config.yaml
activation: "tanh_gelu"
norm: "layernorm"
batch_tokens: [32768, 65536, 131072, 262144]
train_tokens: 278300000
Each number is 128 + 32 x the weight over its row's rms, rounded and kept within 0 to 255. Layers, rows and columns count from 0. Numbers have three digits each. The size before them is the row's rms in percent of the matrix's.

# layer 3 attention output (transposed), 384x192, rms 0.162, rows 77-95, columns 0-191
094:113200124138151133147139118148150146158108122140121083107130137146053072103142072118201137138114125113126175051205072126161086108169194177118128122093094181146077159102193185115148159151123145134142149130086151094095129195158146184150165131109112126170142124201068150150183141132164110080136136106088117067141128119146093156115101093133135145091116112067146125153108178171127117122104152154153128106176151068124171155097133136150110082126110130173164085131069119149153090084153139151092132096152129149128117131108152088128138099080134150142129191164139050130107140106191153162
089:123149154212103135119168098098086172171130208148120152161142184112075168133163153127095160128103137161110161123107113147170143144133170157170082106123181119075148080125166106102110111083099116087128150068107096119141137164091156129155219155120089127160132178167174126144084131102118076144074133178137137160154169086137103114101088173157190165092161152141195159098119103137133122090122175086153156139102131105090171104125113115157129174107138125077078148096152115125180111107090126182187114190123162112157103097087098121140113085115113142078110140146096189143126160098186132098
098:181158077100113103108110074145096166128135149133120089080087113092151110202157130108143116196142164089101130138132147129151144190136143105135127161146112209098077151137101174147197136147149117141140087119111160104127133150129118157078145156068127128140136123199125151174138121078146108114151146123142096055132109164109101127190105094155157125140201218136102074154137173128132152115201111069081132103180181108060134087147114118063126093085161106189121135114140143139133103194169150134170127188123079164132099139133131096159136142127132168091125120175122147110147104082090103121
101:126101187097120067184160182123160152132109115195097153094217108111142188145131089159082171133150093149114155106132091194130166172079133148105106153157076133131127152104167103144089170168162120141122117131123091103178161173141160175118176142161147097131124130105135146139114100114111180136164118171111126134113143079142109170084089169145127154137108208132142125146101140117132116098119159113095149112163132169081169078090078094129136053148099134150081137117133107129146148116186082125173087082184106160081180125127104146093121136140151126095070177108182121144153173034146150114
104:205164130113168120102119171144093149159116116090105073138127107112164142090192081134058161084173108155116102063113120143098135139084111108159086183140175144136148165064105087119152117127108140089135174187151125132121115084154125075101139171095100070150087079100147150100114137088147099170111111152155141132080116120123087113108114129143137095122107104175140132095118120101084112142106151108211171159147150114082160079114129126111172135083155151160095084203115086148169135091084118145127175090116078092095127092164166113068132196179097119141124134137095086051157153147082116127
106:110136165153163069096156208141138154165136091137066140154123121143146087127093114120096152132150126194190113152123128112120142164150110111118120162088147131190159114063164103118217133131073140127120163144132119156103152123129189104187199175124133113196132122064146116132093152156151124150161130121185080153131138141170055064126080113193051083122096143155120067141090161084137079101073142135160120114165121094129164093088120159136145152168161135122135114122149095158167119158137131150146161122147128149144123086128134115103096100109112144182127081180098087197106158118125150073
095:080061132076104078090116151116104163174107059151145106109153164098132083131152164149165135097126112156137113187133140142081130130129070110118142157191110097083166154120137172172105127133135084124118126047092090113129144122121121121138166150105161121128143123064165126161161144149146117112077073149110157120131195150137092143187159113203065104133142119128162132157116145135135195065171058124111096135103134120103154162167118161115053158112090138137091183126154108100123153167117113080134136109063149139115129153097115131187117083059048151095076153115150171135122132154140066151
098:157167133122180148138094134128140080102083149210125050083138067108123137172102093080179153089144140111144157137159126217094119103157131102122097114090157141134082158102112147073087133126250134136111115141131116123154085111131076140142144130081095142089127195143153158171142136136093227127170078122120126122214106073156155118116158156107175170138154110155127160122146078147146129180126118142204110110138140117129138096144123149107167108137082081117097135091117059174099080123096133178116144120148112186113143147119148125129106098142117076108160139102159148088140147107145143120
093:144068125059138084146133131096196150133065129104177134192142112176144125100161165138119103117145120124089122134107120076155154167226109151114086117090083072111113161072160134155107122188069180072097125104135084138128174163117069086122144112098134119127067134105092114102126172169139140141119072089133125173111174136183121092102145140112157119105118203138214117125141123135118171154184120125145099170081126093125088116143092156146150132066142143093097104079083079155095149137119090110174168115111116130131152133142125173134095142105113159082085131122154211090135136128147129154
105:123139146081067075130115090132190103122131187112132190130181110132141091083109125121085186090116136162099122108110110127061171113170089129101132077106147097142091137125154158142145088150125154129136166170116170145130097170152110148134126124203145162058138099071124146173072140162098124090163112122135108175172136118092116124118181148119096148103136135108183145061132097143149142172136170080120163145147133108061114125126102164148125200152132136168153083120147130199087107134166098119176129127069110187116136112107087056128189148146085102077151122096080136150149135108208174138
100:098101171116174136108082107165163135144112158132134127090088082130150053160124108118127106155143144108168146110193133092096158116150078140133178161129126122171134132157159099110131129144126163061128071125125189091134193095215169116105158149055161122170108098138116101146135178143190124141139101118106113142122103100148108136071092149152125136188094132076130100138091138048087133091153141134124107129133154127148126166076139127139062147082080056144162064165123155125154153124109105102199140142154156106170115120149095058101135114114227164140149102138126141169114122104107058110
105:144097137108148132118142175165149112192110175157111112130135073128114086043139108126129115148112134157097153130174092116131180154132104163090085135165150098141139174136126047142097120153117163158172185171102113091135143095128046120108113117132103149089127184137154142155121125035139147165094088116085070075147099083084150088088114131135113134189149143100181124149141143095093137158216151137120131110083097096116149110159173103126140103080102125143102124138119100126083120103126129199119120133118191141190163113109143116105132178150128155055084206127116126106110153062164174162
106:023117151137145118134163162164087192103129099151098134129142160167151180144176137066179125092092166129156153160079132115091139116178099092126110184118214153065166110108144131137100106136125094177134135110086125137086145123059161154118155183134119145141147122121159149105158080158115156136167156180163154161131142148144089123163169204145148114079112184134097123100155160111163115114145100120082092143155125112139159065181148068071199112121171174134087145122126048141129145131122128148170157096172151145147100187124094158103154106140147126137136152119133079077133174118109090139
095:142129124152173151175133184135135075150152089124146163116176134136073137044046080162129121119117130113092150130122115125080144161178140155137119118111149066124080114086120161156059110136123122126133146053128086170122154160072094131128130123114146105114108209117114150124097115143096170187119113136167151165124213093124126133092166078117112108156125150150166172146143132164166106136122156135138185075158071113141132080106125106199142062149121100117113092115107088210169145102091072119145102090122118116125150166178080161098123133178126158147140192163111189098133137122171161139
107:110099061157190120112154113144083112124129188156137124137116068135112110075100141119117126127104105144087168127077140141074133158136147117156094160125158150111164134127125085103092112082167099169128100125130133181107130108199118151139161087106107154108178161107185120134115165095093123121101131000155102101160125152174097068154142132072147126160134060120201094141137080104104148135144067108157173136135111142063162082150136133169093167113113082106084133109113084147083139146149121111149133095224114109155139158136128115215096122098122145107138113127148163132118218127122157112
110:170133116123111098129169134139100145096101123136107134061146161130135111148125172107136126100086134159184104051084133162119115158156183078145152169112043119056120125104136176128149145098096101159163141184091128162146174173201142167145125169126182093172143123159084067102186101111176112122173167157148143118083146142144101119104095092112146149170140184138131086161189140121080154150094068153125180156148128166128137118120149092125081097095114145200130126133117112123139178134139126138148170164117195169146044094185166128127121143128124183161169138163187092137141118091114119117
102:099136160187145115160133074116133171114172151102113140113199115099117151122156152105122123134167115129087207094095102103156168100154115142098165172196134144130215145108102126083155143109119096089143184082139134097097158181114133126168086118083138150126131131147143144130137105172123138147145167162137130123075126097131117095061105200156133150208110149104117134115096169118131070123177119123079132165112178121157108122103183092188097141135085104092146093115123106157155117057070078118162037151124122047115178144075122086160152122127146141200110097106156109138130164135133117095
102:153108177121101080111144197089120115132092155151136126132082105151125139195203179163140169155146118151121120128141081109112086161161114142142096125112110140139178135099084171204198153163122071122162123100110110082135149125124145098077162133124096090083144099141152139083141109064087130092112145091114069103082137156150094120115155129138139153119122111145151065175112152083112101144136197153138095164102161003085181092168149170113108145127103152130125157098102076134126108172115145114135101144207112129099147100132134086153120168110123074066039114143114134140122146104122159127
095:139129126138102150150109095178087120115127153125136150058123081097196170168115137157130126130144191138094125083173111158163084151141099187137188131151121124158113128163171165144074118114149126142159079126131175119176135133143140186077190082070118164078108135147107190121111105192095147180120112113079133149088133127107079128127113120163112076130096167100089131109115161132131133102125113078112132114157120157223082133168081120146071122110159081125159148118088141119117102143201111130141143116124093202105170129179087076110168122175123155080175151118173138200175115134137173159
# layer 3 attention value, 384x192, rms 0.174, rows 78-95, columns 0-191
095:143083119075165123174110162119165084141100055125138082151127090122138098097084132130099164055191130162161122090142182107145175143089124088082212154086155141133097162143149153133097153127116119102089064148156157111107091151163106084149102072112090099120133086116121102083196143153177179110123072129185059145098092177137154144141142104145080119130105101108127145140146158160125137129107113124126148099117125138126079183143163223119149094168107117186153142149201111154101121116128113119092114109133164140120145228122120167122152185127087099186128124170129092144099124130132103136
096:102175074208160108168116121108141173172102086113126141108128126154158140103152114152108158112129129160210108153099152055103138147096115136084126125110142054202122158156129118111156072098111154108125107126140121146187118138181106111173133097176104162122143117100115118113060111206132109192068132141148123189134136131094163154104129165088118089145120108105161201075135098096142088115126131093133117149179083089122125171109161165155075105171129165119084129135118076114195151083150187168153186071129100120154137088124078168145116121073096134118124077113084104153133145149108122086
097:087121062169113188097100057176095132120145133133126163124171147119162107167127078095148086111094139106142155144146107045129094094206137172065115144085161167132091143169068142065134098141137125099080157133174141159107099124112137120165131132126173184105128112121136122083160179152129068150114132147112100142165109137129132136209152108132118069141107162097110189160152158142109057068100101089124115162062176142161164155122115126102167143143097131135089139185102213121098088135135152158113168171086162107117117166146111083124120144118117161119164146125140126111099087136138198165
109:094158104074116106149145112170124156118137136166123142145144097160110121138098146122105134116098090067175170177150105159145086094108151079108142143084059131076156101168139131128118136186120081173127113117164154132118110125124125149155137069110061167075153182158169110121118128178111185147141096061183112096139126135094146156144122175105090134171115169068117114160136151132162181127122101149166095087138134111189098157130119090131137113141064190054192135108161175132070173156148186158114106200134110131126173177111081156155125108084126135140146087088168119135127071157143199108
102:130073117107141153182153120125124183123063111125094153103162138078154185151103134117093121111094111109136182175128118156150110100091116075125151147098151161095138090166055144076108079086161117128144083135187061119133075144108126109118063159103123069089060093143157156120196163123160164100133086152153135110078099132162171129155219173114116107103147165090082159102181106176086094106146082174164105109098063134155130129129146076129174105112122092100146112118119132115094112131129147105132131155163148102134191138124069092117126120162128129083128094176186131100156071143127108157
101:137191189125112188110162094125125165147166097092104093116129162119173136125126138177143175149156115141104146111142150107137127193113126140155180114103188127163081127143090111097147163144140096152121121177164169088158096090136093166113136127087166170137108089135113206139139112144083124138056117090124134084159061129163125119094168120144174164105064165162106100086093112139094087136084124094135202146143140090122095136088103100125150123142077138183155072109163167160103138149125152111144050134131090133157156136146091127077091137141151140129152123181157091086031110037095129108
096:129093122151119090097091177141065180206112093109160110169162119119104108143158082103083060107085109114160112103103133093113096119118145150140104103147112129158129126141157112157127094179122125114145127102180111141126189189126117089177141106139153132129201094133079133126125141117135107189175159122114100168072167130116060154135137089143114061129123137116186143119136164138150138130124156116162145178064051077179087145121107127116114129112173183165200106112127170107124112187117144164131089157157180069128118138183130123131096182156163175118112091077076154116083113111211117123
095:139159125111134113123128134155108182134173114136130071075130173109168104167106164117161141081112127121113099109152138134117117133055117096090179141052154196109139113230098083136210173123077100141123129100087099097130124085118120190144149140142182146118169186105162115157124065173100165111134152136170148108106136110066125161131091114194088126096092152115100130189146129099099095105102098200112161123111164120075092203109099119124111166164132171117160156141134141143171093099091202154077115193145122140130088118141105082135093152114134148158137115165118107130127138069107108120
105:141104136085129076124122100113162145116141090145082119085136126154157096143099119092178072147095091076120175151139147086111084054136143164130129158129093129140120143140110111120130231154073153163122134058130129104077134110142183087097162159136176098149127108098139110113147180140163087146130076175129120139073102118129171096134056137130107077119150148098162163149174129159114113125187101143143097211161165082188119147096110135172131114116108071108120105155126146082203127155138099158070119100174118057100106130147116147106135099130180141083148081190108124121129200101146171138
097:122148093155116096149118153101106139102087128137120134167147115130125157161198171163089127094155103145121077176079092122121131093135170102143079132138111201163175072089052185121115110094170105162187173160140132161098106118126066126180152129177184128089114137104072125156114091119129132138086206176153133146124197118155196133126158121136107107052188147135143093207124136154129136107132110149148158115124135133148156097088139143089146134162135137092120159097118157122141122095162118168073134147053090183127142092172121092125136122095095120186152152130177142101188129109119204105
109:100116136138110126148104125137131126052119097159148108142172156152122127159106176157098142106135155133086161107126116121121101085164088137092165085128120197132184090166071183121163155157130106155097142110147133118087103211170132121202119156089186112096133079134093136112121172190096115121089116132141114143103166153115135181128062101132114100142111121154099173187105092177126149123100087141078116139124134114136116180149115088095106077164144224114073160062157154152107177123146165149092144204091109068087131148138169159170118117151122117148152060076130159160174079125133162139
105:093072103129120152146088071131137129173128129116156118129207116083133121134128113078103141116148137182098176101157111115150148143104127103129115119140156099143073146121114113148110122130234077163100088144196092090160114134186146159146138141131111164112107133131197186156141108108137097201161089100093079115098102122109167144149175122159081138190127047167104126138126125179163069087151161156147165098079110108099130143120111141116057136105097112146161164114126179089076163210142129066152111158134109109161165089101085089091066092072144177106111141107117132130127119111117147105
096:144178081082124131146139129146106149085151154164068122131133166076166103196100153116128081138138150156154116131121110114117120111111104119115158129137154121092155145144151106148172124130111116131101105145142114095090151168077146087112135124123170147111166082086145067132168105100156107084149105124100060188160093177097134104182099102189114178093110065154121097150151128121102083125090107181109085205058148179127130151140164080086103171155147154098126080143108194141121100143111126110097105197177145075090109102113163087115090186155119212106163085100088118148112086133179181148
110:178158121102122076173099116122123151153115137110147091204130181121107140130082140180170122146155114114162151139097157099146144091156123145094118061152141184121082137090122184103179160129053167120125133137094150093114173152118158122178096127118097175145103051182106165090144111159138142081138088151113116132074124140147130178061103146142134078133146162106095182144132081152130128116065127104161081112120074132113140167115134055108112156110154119119157164062155133149130178115069133140130127130072083155084071142125077117160151117127168201102128082081152093163112150140112055165
114:109171079160153079150109088164132171221079149088136143159139119047148162123131075160098124123133132135088152159141144134136137136112122137122104100147138153198160127167108149084117105111190173120143142122081126111190115146125116132099129148173100206087117162097127134174149165076065069084070109140191116123159124123162142131158138147129115142124165159116130166165095112160181120115154142096106120052129126114128094138116091089104124146178153108051102078163128103187078120078171102143131140156121121119104176128114066189121149128115090172099065132154047086140131136126115148152
099:180154116161094145143116135193084061092149099116160138162193100159067094134140137118126168098105135136165105149093130159135122072066114060070130116106159130141122152116176132182140122149134116164083118154140099131122138109115178091102143136160127151180156109083072166130183085113180108109115089094130133137161179113107188131139118123126101137081085104083109095177130117131129124137100145161127109137092159084144165160154110135061104183170126165177070193065165113140114119161163151147105182103121153199123018133161143085133167142116131070096130142127114148095117165098157141126
107:049126082098124161140106113196109137119144058130154179115106146113158162096105119145092107113138103133189118142092129137129119141103100151095134060157114108121094137182120071098145129169134166129069126164160098133113080116179155147135079135134119125181122137129161172092166196157143212163131092108099164137131079060080080140117143212097147131091112132122146140058142080146131131090151089105142116069195082166145085154101084087155149115143098141133155104109150143121183150140118189165170154127144107144107085145169063135168117066109117142138158134125182088146149122093142089138
093:087142072135090079065088158141149174149109122139094128198156148055101124130165110173138131145057136071166220165105090052091135149117153068110114166092145134150101098079102118166133124105130137119150136101130089162178114132121149117113127129136147116138082105127169132131137151186119019169172187181061171075183113172159152098173129120133120136115188117153154156156137143115145135147103158163145150174138159112130136145125135162148152145099123154142086118136080125123113082172113099118094052120136116108138139130146093123147175153088143091178154101107124150110162097090061125132
# layer 3 attention query, 384x192, rms 0.183, rows 96-113, columns 0-191
089:125167107149108151135184101170182126096097115143122136107111131112109132130107154149113133151178154179170149122144128110177091096131164173060124109136095114069146178073114154114070153154119090120111161096109131112086173124087178075145053110117123106141100098089125091122096163124130188090119145123124108058016122088095149172089120133153177104130125117087170139167114109122118212128146132139150129124159089035169093100117164167166090100107164157097153126059162149118158097108180113107145124142136128114128130158139154135135097162131128159143105233183130148098098102118177134127
096:114144141140119130079183149109095133138122142103125129146132140121165162214076133097158122166116128170120117155089103109063096144141152146091054084147156193120128159109129097101062129130145162057126110149151137154144102089095105121157144119121137071127131134144121129143169188120118106146128150143111114087095136136165164151153170131126166068070130107101142070167108131099138149154114100097109098157096107150169195154125098179097106088079124083146075123176205157126144041120117117113187113095115128098116088055166089082115121109040183120180131064163130179112109120100143140111
105:133143104091168108111071131173122107128198086142186088127067140181158173107193186109155098149084173132095154137149140112153138140176135170136107165098116128102127136123153158084113135106106169159151125092145092169067182204103100137173128138200141088148143101093164187073146089152137151119145119124053130107191138145064133142113121060074107159168137113166097124170126172137183120188125129110102127151152078160178068127129086101153115137118133115143155148129128120151107119154152133072187183109150111146091112100210192155098129119141113158091128155136123126131125121111077130123
103:136097190143148138151081191139158132103058099070115144105076085146139138114114158134113087119113160120109142090155198151119140131116081165115133120132197094154131069135169115126147061110059137078128144169115163163102084132148154146199124076129176172111137123118176093133114134084189108116128136088078112088138102116160101202148138142142067104086166123089144149176093152157132083136152110163122125107183158115125114108102168154107116141123111104185067057127133133182088133111123141161202105076152157141095148100139154151152121108138150147120134121087141193114138151061179150179
090:093135121100090128085073109136105145206161138095125117141125119082134116122112171096093090167118126115101154129132135136132133196150084162096133109131199082143132114115079107096083172137172101140100117154102140071109137120139147223115188160179112133171109145094079126127090126122111157096165104159134077075075232109138130144118115078112186081168151132164166113102132119115129116127196094166080165122149122110111113133107106143146150168148093176132139147137165067131101149173134125151095099066114091158140207175132135106159125192154137164097167193142149098166155105171107095130
097:167085170148135139109119162125117082158148124092163107090078155121135143102096149104115108100150131048159145171163084197130151043102134184094134116116172120110118173133178174130136110131121190131187101135130140110109064123129147149149113101100134140139064138113141101124214181135164146129143107115074172094096106155101128134133160080161104188099154142106163139202159094230137146118107126092087173124158114139102111188144121087137180135174120131181136135168174132127116066101133123123156049108163163080155110094146107132158133115113125160083126146092137160075093137121182121126
091:163137087096130097173165110150187155150142088173130059155113133142138135107172174116120152081161092135112098175148087067100126111140182123114093151116142107099115122123145116094120116123124163139137152126138128078172157110157110138168191175129135092164121101126167095161148070109174195137151170153057063101105113199109120211112110136127067140149084140156120147102133102098132129161100164080095122162132098144098138117153105067084123149116148097139139157109192096188142177158139147118158126168176102072146108139156174128059176193125157143049079103120185116106105122137104114112
098:163127158150146157095090091131204135127093133211169093104103089107089127122156080130144149148138128189107115081092147115112118087139132158123149192083092115124108092155125056153103089112115080187072134138121153178158120164082107111129056112141122139143126122183086092123092152087115107166171057133110135150104149107158116136100111194148148087109112143176111140154141069054170185126099111148119133126113117158180140114081168120150153148102155106107106162165154121147136127027140090135108097110058129178127198117126144169145120125088109110141156151155066155146157148178112099156
096:103110046155074146124069099152149172145089070154148118161089124084167095140125153155129100121056132145089158171121109105128130106152166243167165168188128158109087130112156106091157133139142137117140154055139162090120119153151118139127124162122128122143088095130163166206124134134112141110123126119134102086087085138073095177177074099130124129088184110114075115132157121100119099119161161157112105136135094095167103054115157076138203131173144136180121164084107125176128180152174119117133134132136122163158155129113175166116114156087111146161080124206136099089132111154153149169
093:117134194076156117118141149123111099116058093147176122159092126195184135168191126106108101127172133165114141092125125122167121094163139125165092170102187141121090188165160134151112128149087219154141190115198114099131137109113133099133160156138128123144097123105154165174169135131136091130126107143117184152130192148065119118105177069121114124123168113081112112135109151126139135207082119104102132113152116068093206181121097124100079118087146177070144151120160170107065151140108142122096149116062105130185150108151127121150080088107130174072145139091125123123109116065158144142
098:134178151072082103136080154115193119162077131107149100115080164125146041099105038057175107131130150142164114177150119196176134096131097160121097150113124183150134195123163157063138118100185078156143201144090113146149198155150168135163134096099150153142090094134116160137123129132151126163128161098107096120097174159153155087134155061159097177139091119125082125161114057150167113153078105127115149135140114129102109113159096139121131160095097140126127127175156149147174113118100106173164108167110114113162127116115148186095103205102125099095157128137118159099176131077150134120
094:129150122181152072090118147078091142101106128115091207149111171130177176125146124180108090112110141132132129082104139079139145131111130145094139152133063118186150110135129128129093156172077059115137110128068142190191129130103141115133117086146133078108065119099063064103101115164160121125087143121148105128068129171143093097105155147130071126124093128144188173131134121083065118174162168156204077132132167095122074140140135093137140135076141124168081114096163133110153095117130133177136140183109151130167214133167071131117158140072160168111093115090115113095138143097124089167
094:103099108146132079082124174109103152168111103171134117152159144114173109154135132155159106138058153164122164154168186093173119093071129189114129171119121129084136076113108123149164164121173093150054158106139136147110069144149123126173118073136130144101126188208123190109124153176124117190138136104105129142150133105137125106137142164101079140077099127139127149125156110111141070128113117092193071140078089164142142198086142085138103178160057119116109144166112185071084129102123116129170121122097160157097118073191073092134093147154178115175115072118145115155171140134157136169
109:159121126094169103114171112057104124160086136112076188146119139160163182124105148154134090123138126158150141123131211191159134150084080076122142113115145110096100137136136164085130141107135159130054137118157153115179060150173164163168148112092128113123112138107116164152115122080196160085135109132131125088164115154136078120132092150178140138110110125127136117117114119124091157140104156174157096112137169083100111080138101114187121151119120162121069147158201132153086129084069143115148150078066085232182125112170119176154131172094071128107143148180114113080135128136070104185
096:136086086135092138101121109107138151102166179075112160105121123129086130100126130123117141153117144099196131119121168115161145168083155165109130197157086111166054160101104107114097178158170100073122091130092127171101045170124067169150114126176084154095147096104118094123181139134153005095092143136137104160082124095123106148125116156168149078128119125096177103155138120146132158098146105114114077048119128108173141109164176125073111146108165118141130101156131126137159130131120108150154115178125119155148167056115112127075068154132104109180073174156181137107145092127055128104
102:152160118159195132090123082064165146149138112128099150137153126121111147124175159185070110153125141105119162176110123104125153166127138153079142177171112067113144116136107098115157075074131136080143175133110131136111134103110110158190116166084144097148135155134087117161137177084165090104103134183139089109118083114087148129154126201169167128111136104127137119156079128094089151140179185199169047143150158093152148098212089115161140152133173145148157093062103124156130120073162134169145113159164153157171113060168167081151152100140079069168115151132131124158150129107103115081
095:145098147157108139110153049135200139097141134191112115083101196155126136173137160117117141144108185108126136111162123133096092111078118085138151103122071145097100112191154100177103221140141152140095129209156150081108151107097139140122120125151111157102093109163133109074153105132072175095135178133140099158142142116161150199121177121082115148105177173180151157117084132138206123119100108117107171097130139119059127123070111083081180136125124134111123098175080098125095115175077121117117100135159150159106164182081096202128142110205136133108160122147133086131116159158138115131
094:209228128065095143140137100112166125144151183089125148114132124109112169092107074085148206137234074125123150139133130108129186142122173069138162136117064112112134108117048130121136115157161111143088089120136144133166138110126181096154101139098108032099152162165103108150136139138164129161159113164113158076160145134125086128064199085170144131141117148172121152070044133117158107103119101126131153144136136106159094113122128128137109124100094144070126141131134107136098159116120135096126108166107100114116086082071126168123174107094146088108096092138083149140133143187119090131
# layer 3 attention key, 384x192, rms 0.176, rows 96-113, columns 0-191
090:198151151112130124126126131062118110113136153148152126141134124136192201135140101170181075133137084097127100102107135130137135152093134164058128154136182091103151082155132084160088127160119119140115178157178095098151088083139083165159192156127110158146122086101138182142103131091166098079093110175132153101141174138115101121088121137146046112157112142116072136128201125059079109161135084122136115145066185147087133064174143102093121160095120092106116069147140134075130124163130050087142133145087146110130135103185173137117177116110058137099118105081103162131149078134119108148
100:203176053141089145082112128163110132089142181127115121075134088117104180115101083099134118116084139098165150148158075090138141145139098106077133144144092086109158123118108157120161102146167040145120094185152148148102138145158115054197113163127185107140153126109128127142086078147133105082148049124161122067093116169110125133138102148184133170122101194156148095147138089135125096123148100104142139099146113104157144162129217163102120196117125164139067142117106135125157118099192116110087109162164160107094125173116130142133121140120113161159099074132220098132105132119089155076
087:045114151068154122105157077095110104140039197092106078117183119136105135120147072130125108132128107128134105089130139123164127124150118150194155141192107180094106127175083131139077149126137146105045113073168146134117073096118108180104195163114147120147106153180089088109117141105106156117120180082137130113103113125119176100125115107109154133082110147200114133102093135121141114095150073109137152156136180120093115138076136100094160186121149145118121116174112183115052132192156069153109193120116131175154141134093091112157114142124150176126107151079191089184123138144128134128
092:081129118103107101129098091119179120163131148106120146136136191104128171108096144140098109155111179161149069163138089137101131142138152128153155122145068100129157129078135148150164082082156150186112125117089190154103153175104188153141071125095127130092180161193126140079118078167128141142116157147108156143144186097086154129137159119173155130135057126164133152110111110072127121095164142061143051128127087169146084097177123160188165098120068157093162113083157127170103107151108191112104177106094082117091098134069108144155157130132176099111147063158125068131080165137146082097
083:145150102112128182162112168087143110128144049083129108148153200181117138118084125117138140123128149134085087160106030120136113034152134134121073123137138148180126195145119086114096119136124109105160147120079141119113064120099147155165161097139125071112120093152116162183150145101147160195135198078147108105162158093114095158200116113138118112106177169191136141078157086178148057098094153131134151085109183126178090145143116096133140109080155107122148164116104220088124155099142136150131145087116157134130094113088134119103164115111118128110122103184157123158161146089105169121
092:113093141079100095123132108167137163137189143139138137178091160167166145122084153117094129099100124100133151114134188119135118133118132052158117122127169145073133125091150114148141092128173116158085126132165136077112101172077062152138135146166204238112082093095110152135135089122088097141111092084123174102119157126139134099131141164166127090129126081113131177114085115100093131122090180095137094108152165098141221153150133162132094136117160127112158109132147177115067095126109076136089124105087049096171142053131147130189123114119118108079173129185135108101043119114111095137
093:148129103150147112086163078119098110103082155087104113108148161077125061104137124150172135126117182100112190136139094119092134166120114117153185093130146175139197158121149129155123121147139056113086089056162153175152123177143103174167154125108155146120150176126119068116133153158115110085120134078115111132174132080149114127087220177083139119113073121121127169105101086184193166099103099145127176150108172128131167111157086180147151141142133179125155096173151177133074122148081133119066087152123096140093166157150113105144065126165133073147137199166169139089123144139156156136
100:115138147156054137093157109165150094156135113163184123149066151098138080045106128091117133081110101061154165106087118110112129141147147092108118158093164142117133131127181146103106129095125131119145091137132145127090138179174145134116209124107090165131126133081158114092084108147087134109146157132108138163138098112140101098164177161140107086128184149085155142093101144164118146154148082098124128100067144130130153108118110116135117205173047205155116120210162103097115137149158153104150158126129148173151120185120143221101141059138111145141106130096130133116140132017107185143
085:037136117129110143178137135126113090147110139103144130106105170139113071171207117131175109092102157096114120146123084118065162152118132129094089109172145120157207117094130138107154122134148134142121133042056093169100143113094141150120116101125101109071088123127129118147083158105128137085074140097107102161148156104152098098063117150150192090063102065075125090133197133086161131139135106134113147194111133155111128162124095103114068105103136158165137120117138175067140149070141091095148218080115104139121166108114155134151135060142118089100105106159108159151173144126090106181
080:119146194155169113088150139094165124115088112114113120055105128139179093099091098163136136103124146087118172164153202164116066097133157110168121111185126130096137110130162141122120094105188096139129124109164133116140107054094134129140116127169148095089127110104105102153048100169150101154202080131116092108115083115105069112142078148114155085106138154157131128134098151144097192096147124150051185110186085090132087147127144072147108127167127135133167146127140168113097113143117199177125104115106083109166133151201167116098146070132189111111129067114156063127134184167134127089
104:136113163185100112145125144143099114127149139129092127109111119144218070097163185091152096141176149140123115145064159101091125117114157163149151161105123090138116102139131138175177149146042133137146096108175153082190112107170163093164092106203139197164086112115156090103122096121091153114130124134178137164111168108086114138125124107124121103110098163136165129189091103149104109155106101107143114111098067046161071111107090106199142142073098119121127053163164136100045165144130139109101140160157144108100132100126060127144146159146135170098177050148111112165135120122158147160
101:150125160057124149149123124155107123155170135119131117092127140157093106144196131185159075148145152120085120114155067138073106138166153127114123120132143085201139128074163095124120083187135112159142104175132138064122154203104157153190141094135134149131132114098127134089123133147109148110113097115172184166117147148111092086115100144155135119166115078172136105114131153059141155082175108132099098181083117136167161207106128133171122134102184140080053119170126096149058197138110180163111141126078121180133081109078105114095094107126135111177089071181072140113112118165125143101
093:090128098085097129090118137130074132130109150163113125050117092127111150156132071131153106060136169106077112202098100136065142166078166172142159112134049087122101148138136113126109091113128111082174117169161120170136104141123177203134125077123124085121151087156091094139151094093099169139108128121149086192151134175117195121141141149180182120156141113130106118225100109119125159116149102136167123101123099079174138119140108186082138113116120113153095115179131104109186154114181139156121144174134136110126139132012127198117160098140126137124132110143152117182102135121119080169
091:161146112122099148137117089112130212098125072139110136114121128131060084133110082160104137077079154121136189122126105164176134094166135140125158105190087170109085108084140169142126116135136177158098140106129123060121127128127166128203104157180114148081114126053138125158139126126182137128126144164147099179119152084064108124103135154113140095178144085161186156134142139068072120050137083154118069144149137151128114122090142129135137118108090126144173084143074165164161057128169145179124137075132100096119163074141142148093088122101174086105071056176144111138109123161135170108
095:086135159101160129170115075158170076082088116179168149133072154116119126103087102122099145173048126137138097112118150113222107076143090122159162151126185047055154123153122134154157160147110112076153162117124124096145137145103094148113129171158108091170111145170142197143154085124075193125126117079109136142156101137120118130133116149141088145135154113131124162125163099132086096167149117097154141163157171112105114188166108112153069134129103091074135106114088124105190123081200128138132141136127077161138096122177112160108188091123143111135103132167039128174101105153187092106
090:067128146130167097178129066141075108099129118094129120097084159191090067117215093133107144148112163177086178093149133094163133148093147157146089129143102141190112078185117145147124140107124127140102091116124081069132143120101117134103126184136114158173132192137135149122106107141207135193093126056117154173148147104182160065057146204108107121141115110139090115149146103112055117095172122148122116085141176158095070135107098093049155152152150131134091136125121077147098086157134150089086116115121080139113124098136129133102131141119160120148153143084164072137140154171133150109
098:114185144179135091119082114154039144141072170125098113132158093056141163163164121158138150103196077115101110064114077122191137110095142194148061132119111160167151175115109115130096151166106107169106159089115137124128098151119163162117097154087147101145139106135151140120150148124127133120144118218123076112130159123144119137154054177172159141114148113122099091059139100106133094111079099172197039135122116167152107107112094171162074093123143145088133121111132157128120118086131113098169147174127128098116128080116186099121151106071115186097093093135139162124141124090084152167
091:137116062132186131132165104126135091174134135213154134183143119139157078086145133082112151145142129071049161108123122105104148138160132106103157153098116160100141089163147109172106179125184146142103133163160090082133139119142073166157171180097121172164155166168124143158129115146139091126180131140176130134131147113092235109172190044048151137174097085100123121107105170197119118145139098149125141106107184127118081101131120062105150137105118113108133125121101118141142156133055167161159123186180138165105142125217133108131118152133174092138104154157139141123155133104141129137